Each number is 200 + 30 x the weight over the matrix's rms, rounded and kept within 0 to 999. Layers, rows and columns count from 0.

# layer 5 MLP down, 128x640, rms 0.0229, rows 0-50, columns 256-319
171,176,197,169,186,193,131,183,176,207,220,211,162,220,181,256,199,197,236,254,157,185,185,208,229,195,213,198,221,186,237,166,247,220,208,209,168,202,187,180,228,182,214,172,201,161,149,167,230,189,158,233,182,247,213,195,139,230,194,225,194,220,217,209
238,196,148,130,180,130,204,189,157,228,203,204,134,218,225,189,192,213,182,178,184,192,197,222,154,181,223,205,208,209,203,189,209,192,168,192,189,194,277,228,211,205,229,209,231,240,213,210,212,190,181,195,172,205,207,266,184,225,208,213,190,149,199,230
253,201,239,180,262,220,243,218,165,233,180,201,242,221,173,242,187,255,232,180,221,159,167,219,202,184,184,171,188,210,163,205,208,189,212,225,155,196,168,149,218,180,250,160,156,219,212,175,240,187,165,146,212,194,121,187,228,144,197,143,218,210,185,190
217,184,230,231,232,151,162,149,201,201,193,224,205,223,148,203,178,162,204,201,191,183,201,154,214,181,214,207,225,168,182,206,200,197,245,198,209,186,164,210,194,219,231,137,213,192,212,213,162,185,217,149,240,214,192,211,198,204,207,210,230,171,211,213
263,194,177,191,237,204,176,235,216,195,160,188,172,200,224,185,226,157,226,200,227,161,193,220,213,153,168,173,257,197,225,182,244,205,149,189,263,256,141,180,156,229,210,303,128,240,204,264,160,205,195,193,129,187,239,215,232,224,201,210,221,193,162,201
248,222,202,221,187,200,190,180,209,206,184,270,166,183,227,142,159,251,191,246,222,198,172,247,176,207,199,239,212,152,164,228,212,215,178,182,165,198,262,261,192,205,206,185,174,244,232,168,224,180,197,168,230,239,191,165,220,136,213,147,172,178,275,192
169,185,158,179,134,158,165,183,176,182,226,194,189,247,202,264,177,221,198,238,230,218,217,208,208,217,232,177,221,242,213,227,239,242,212,179,240,222,191,185,225,247,183,259,182,231,134,240,195,225,181,165,167,217,192,168,186,228,200,234,206,229,240,167
209,161,228,163,208,240,214,179,192,241,199,202,200,167,244,220,227,168,180,210,195,178,195,224,218,201,174,186,195,181,175,190,219,174,225,182,212,246,206,168,220,238,200,129,201,230,166,155,213,201,196,198,131,178,241,267,204,229,215,203,226,159,168,185
235,205,183,221,182,165,216,171,177,224,253,226,171,191,252,204,214,186,181,166,226,170,205,179,235,202,213,209,262,207,237,154,128,227,220,217,246,212,198,246,231,162,202,270,202,195,237,217,232,235,198,162,214,268,187,191,220,241,249,202,197,189,207,242
212,208,182,166,175,208,312,207,172,231,242,151,180,223,214,194,161,182,258,175,205,218,231,238,259,195,178,200,177,184,177,249,157,242,237,197,200,153,218,235,245,230,224,231,189,196,133,200,204,183,210,202,237,176,213,198,184,192,191,196,210,176,157,226
264,230,203,230,196,193,209,205,149,221,210,238,225,218,207,174,192,219,223,166,188,182,200,178,213,222,216,185,172,262,175,174,222,222,173,199,188,235,229,219,224,237,217,190,196,178,226,245,147,181,194,230,151,184,186,171,138,207,213,153,208,165,223,185
168,224,270,251,179,213,204,216,199,229,198,214,238,176,223,125,209,241,203,199,267,163,189,188,194,240,184,219,190,181,186,170,210,179,180,184,203,193,157,218,217,193,199,251,204,184,165,197,237,203,234,230,201,244,231,223,213,276,222,236,138,196,245,187
216,221,263,210,203,216,174,185,203,240,233,211,171,194,199,216,207,258,162,194,229,183,179,231,182,179,156,222,203,242,182,161,154,143,215,192,227,208,233,182,212,213,233,167,196,167,183,151,198,188,174,212,147,195,195,220,199,140,172,231,233,217,148,243
170,246,171,238,187,207,267,179,204,170,224,164,162,172,197,182,211,196,227,202,200,248,237,219,220,219,189,197,226,250,146,184,223,223,214,215,194,231,223,207,189,242,196,256,207,187,218,184,190,209,134,227,149,202,267,214,219,223,246,233,198,211,215,225
197,211,165,217,171,209,190,218,235,214,168,227,191,169,171,183,203,183,153,247,145,208,189,187,189,211,150,169,219,236,239,233,218,202,197,227,175,186,167,251,199,150,222,181,212,217,138,183,247,229,168,197,238,153,197,237,269,205,238,213,204,233,181,225
220,208,169,255,186,231,199,239,231,132,211,241,220,193,150,193,183,179,220,196,175,229,178,183,222,230,163,211,167,193,187,174,165,136,239,160,205,225,211,206,196,211,201,158,220,215,180,173,160,149,180,215,179,203,198,164,192,178,226,137,151,167,187,179
164,166,211,190,233,217,206,180,231,190,237,146,234,154,202,216,224,166,223,221,183,220,181,236,150,186,185,190,165,201,218,248,186,206,205,246,187,208,155,208,231,227,219,133,175,190,198,154,193,203,206,217,210,263,179,211,149,180,169,181,212,183,221,198
264,172,181,251,225,221,203,203,144,224,222,199,145,231,172,221,173,243,219,200,181,178,187,178,230,203,199,238,215,183,235,122,158,218,204,180,189,195,246,191,195,181,153,233,230,171,225,208,212,176,176,194,225,205,164,212,224,219,184,231,183,216,198,201
175,180,202,200,155,233,274,248,208,206,178,231,246,159,178,192,206,199,187,208,219,223,189,219,202,218,174,195,208,167,129,214,215,152,200,178,198,249,248,197,183,221,199,156,189,216,212,179,165,203,190,184,211,133,229,214,209,178,186,204,195,257,183,196
242,188,107,191,217,204,122,195,185,171,232,240,154,237,185,202,240,217,199,235,248,191,225,183,185,150,215,203,186,227,194,230,180,176,205,225,221,227,187,260,189,267,206,160,204,206,178,193,177,225,204,144,163,195,186,167,228,225,195,233,185,168,162,200
164,215,156,201,200,188,176,189,208,193,231,231,179,219,248,217,250,235,213,247,207,226,189,181,224,214,209,195,175,219,184,193,221,207,216,185,198,207,172,202,227,211,152,199,194,229,186,195,246,188,202,237,204,186,161,199,198,230,209,218,210,191,192,164
176,186,212,257,243,223,206,221,216,232,141,189,237,233,187,216,199,199,216,275,223,213,219,184,206,167,227,182,167,194,240,253,210,227,112,179,179,196,192,202,161,219,257,197,170,129,194,205,157,177,168,215,209,192,210,214,190,162,186,198,166,224,229,210
218,235,183,166,186,200,204,142,209,156,186,185,218,248,223,209,172,152,225,199,186,215,133,208,176,148,201,211,208,216,211,170,232,202,214,197,203,163,186,223,158,218,190,152,206,222,232,182,189,177,246,199,181,227,169,173,167,168,189,171,193,213,228,197
215,234,208,197,201,226,219,189,134,213,217,171,228,208,255,227,240,152,187,185,185,197,215,162,196,180,189,198,203,209,188,213,218,198,163,202,208,180,232,187,207,186,224,202,187,138,213,206,210,190,182,193,180,196,230,169,174,142,193,203,185,261,221,193
236,214,236,243,194,226,173,156,217,219,237,248,183,183,247,235,201,244,194,185,207,218,205,144,184,204,198,180,203,176,236,201,200,166,240,177,254,211,209,197,221,160,203,176,200,190,236,179,211,190,191,199,165,162,228,205,223,246,210,177,154,181,171,234
165,195,163,157,163,157,162,191,195,215,212,207,170,207,189,225,182,152,231,196,209,268,168,156,198,164,204,207,189,152,214,207,221,227,227,275,188,148,158,211,185,210,212,161,202,135,200,199,235,230,157,229,189,229,208,160,173,234,232,159,199,200,191,183
225,241,177,203,207,182,178,245,211,202,157,219,180,230,166,189,168,146,215,185,209,187,124,146,219,223,185,149,226,216,183,156,166,174,241,231,113,224,154,158,258,233,176,178,213,157,217,174,241,167,226,228,188,179,172,206,220,215,197,236,197,204,170,237
222,193,210,182,212,213,193,173,228,218,171,256,200,156,200,221,197,190,238,199,186,145,226,188,210,181,199,223,192,148,164,182,177,221,167,145,245,237,182,210,194,170,164,218,202,183,158,160,149,169,203,183,245,167,228,207,219,168,163,174,224,194,213,200
252,230,172,169,153,160,182,179,169,231,194,181,199,215,159,180,174,131,237,198,225,144,229,245,215,221,216,200,187,221,227,209,224,162,218,239,201,133,187,195,219,197,178,190,107,174,180,175,225,193,187,167,196,203,206,221,174,184,245,161,187,128,234,201
188,178,162,201,245,182,198,155,216,199,230,177,217,193,175,180,192,252,145,219,200,192,240,225,236,239,193,200,234,198,243,239,202,200,209,179,175,171,182,236,222,176,193,191,177,204,187,236,209,149,247,223,238,210,226,201,165,168,249,216,197,263,206,175
183,162,220,200,205,196,143,227,216,248,181,228,181,149,180,228,199,166,187,280,217,150,171,183,203,234,230,223,209,224,166,159,224,181,192,197,173,182,173,202,183,200,259,197,174,218,202,198,160,170,191,193,174,209,206,221,195,251,173,176,187,159,200,211
193,167,216,216,219,181,252,127,149,218,195,254,243,181,196,200,106,256,213,228,187,200,322,131,247,191,207,199,220,205,182,124,184,207,204,167,216,219,209,205,236,173,122,271,197,230,140,206,222,177,172,128,152,198,215,193,212,158,204,181,147,257,197,266
198,190,203,206,232,164,227,200,233,183,167,227,189,209,200,158,237,214,259,198,151,204,188,211,205,204,206,184,176,147,192,226,195,208,179,179,263,216,195,233,188,193,243,278,186,203,258,177,241,189,214,173,162,170,191,205,165,172,194,191,150,242,202,185
245,177,193,198,198,175,156,232,226,233,214,215,173,167,242,182,213,166,169,224,190,245,254,245,208,203,190,195,209,176,211,214,170,190,206,230,218,230,193,207,248,262,244,170,241,206,223,231,240,222,176,177,213,159,203,226,201,197,191,181,232,184,293,193
170,190,166,229,185,207,187,175,257,180,152,215,215,174,193,190,264,194,169,172,152,224,224,179,170,222,202,197,189,188,197,217,205,204,239,184,193,207,149,177,272,209,219,217,221,212,184,187,208,217,183,203,262,233,244,208,253,193,218,217,183,151,217,186
250,170,185,167,231,125,178,146,184,173,159,220,218,215,200,145,208,197,238,183,150,226,175,130,169,187,190,158,191,199,184,178,173,178,248,193,202,262,224,201,202,208,199,176,251,128,159,178,172,185,216,240,204,192,175,210,228,171,207,242,213,179,212,191
128,150,180,208,206,153,170,169,249,213,177,181,201,153,191,163,209,179,184,271,192,225,191,152,254,170,224,168,230,190,182,235,209,187,146,173,115,202,178,209,225,202,183,234,316,225,232,226,170,216,246,216,169,212,236,189,159,186,178,241,218,188,206,205
187,193,237,152,211,202,169,249,204,223,264,223,171,153,171,153,182,186,171,171,223,221,217,178,175,226,193,227,203,163,135,138,206,189,221,275,232,178,194,195,230,224,180,163,221,151,208,197,217,222,189,228,167,246,140,170,214,233,218,214,208,178,222,179
233,229,154,229,222,183,221,219,190,243,176,182,120,166,182,185,265,242,185,232,193,192,231,172,170,224,178,197,269,211,183,175,228,227,209,220,282,217,216,238,239,223,201,233,97,210,234,157,309,198,169,206,175,244,203,210,178,190,143,186,212,216,195,216
220,231,221,222,189,190,196,159,218,213,184,198,194,178,278,225,195,183,184,241,223,175,156,211,222,183,195,154,168,257,212,234,212,170,207,213,196,158,186,254,171,195,160,136,157,197,184,178,203,224,179,219,224,155,223,222,194,202,236,184,254,228,181,208
217,243,194,248,212,160,203,223,162,207,176,233,211,236,228,227,197,206,202,194,212,216,177,277,158,171,198,159,166,220,243,150,199,258,180,190,206,218,193,201,197,194,203,253,245,165,212,226,207,225,199,135,144,224,195,214,155,224,206,191,226,205,163,179
171,169,191,203,188,180,233,141,212,168,234,239,227,182,217,172,210,146,177,216,215,191,244,252,156,211,188,189,243,196,232,244,214,203,225,189,163,222,174,196,198,206,191,293,180,242,224,162,164,211,224,157,206,224,205,226,244,200,213,263,233,208,208,234
226,174,226,189,200,230,173,172,223,189,212,234,186,206,221,210,177,208,176,166,180,174,183,185,191,192,196,228,205,186,177,206,193,248,194,232,216,202,218,166,205,154,181,217,158,190,170,203,182,224,182,237,161,255,166,229,176,183,191,181,209,161,228,194
218,194,224,260,224,232,214,244,162,186,180,246,197,229,221,200,192,222,183,214,194,226,261,131,265,199,169,227,203,200,175,253,172,216,188,188,231,211,155,129,211,209,189,196,139,206,173,218,194,208,128,172,251,272,216,199,175,136,196,224,206,122,186,232
174,175,189,152,179,202,215,218,136,174,153,174,230,248,222,191,154,183,220,226,170,175,255,171,198,195,197,241,191,146,129,223,218,169,199,230,249,201,256,186,229,215,162,189,216,206,191,226,217,243,174,253,261,165,236,234,246,207,201,179,176,226,191,189
177,221,206,210,196,218,211,190,160,194,197,172,243,228,214,159,178,235,200,263,179,234,172,177,226,219,255,194,189,178,187,202,150,175,218,163,191,172,229,178,188,194,140,160,203,209,228,189,198,141,222,188,197,184,185,202,196,176,200,220,191,181,134,181
204,221,193,203,163,204,204,218,202,209,197,219,226,218,168,169,182,275,221,234,159,200,243,120,240,202,210,204,198,199,224,203,195,187,191,211,226,204,196,145,220,171,200,196,219,218,214,270,205,188,222,193,242,207,227,201,214,220,196,222,182,168,255,192
196,126,207,178,201,198,228,189,190,210,228,157,238,153,253,225,226,206,194,224,210,206,177,224,185,219,146,181,160,179,272,228,185,183,185,161,196,173,247,234,186,204,238,230,182,172,259,247,169,215,187,176,223,162,236,211,192,195,160,185,181,199,182,194
229,157,197,213,188,212,202,206,214,212,194,189,176,155,212,211,232,264,236,216,170,232,215,207,220,244,188,206,206,178,175,202,189,206,197,182,208,234,175,234,211,202,177,263,211,234,203,149,204,204,186,162,204,159,211,194,212,182,218,216,217,210,199,193
203,221,227,163,215,190,257,241,250,197,199,165,214,172,204,206,134,199,180,263,223,210,190,238,116,174,229,232,212,226,172,214,206,154,239,203,124,262,186,189,163,221,166,210,269,184,175,191,182,240,241,194,155,214,150,211,193,183,195,201,154,217,243,223
183,191,198,202,167,202,142,215,186,196,194,281,182,223,228,197,216,210,147,215,224,162,211,243,113,203,171,193,218,185,183,186,195,178,229,233,175,222,159,191,196,150,193,170,173,250,179,161,169,207,203,215,202,153,197,126,149,221,172,202,206,271,221,194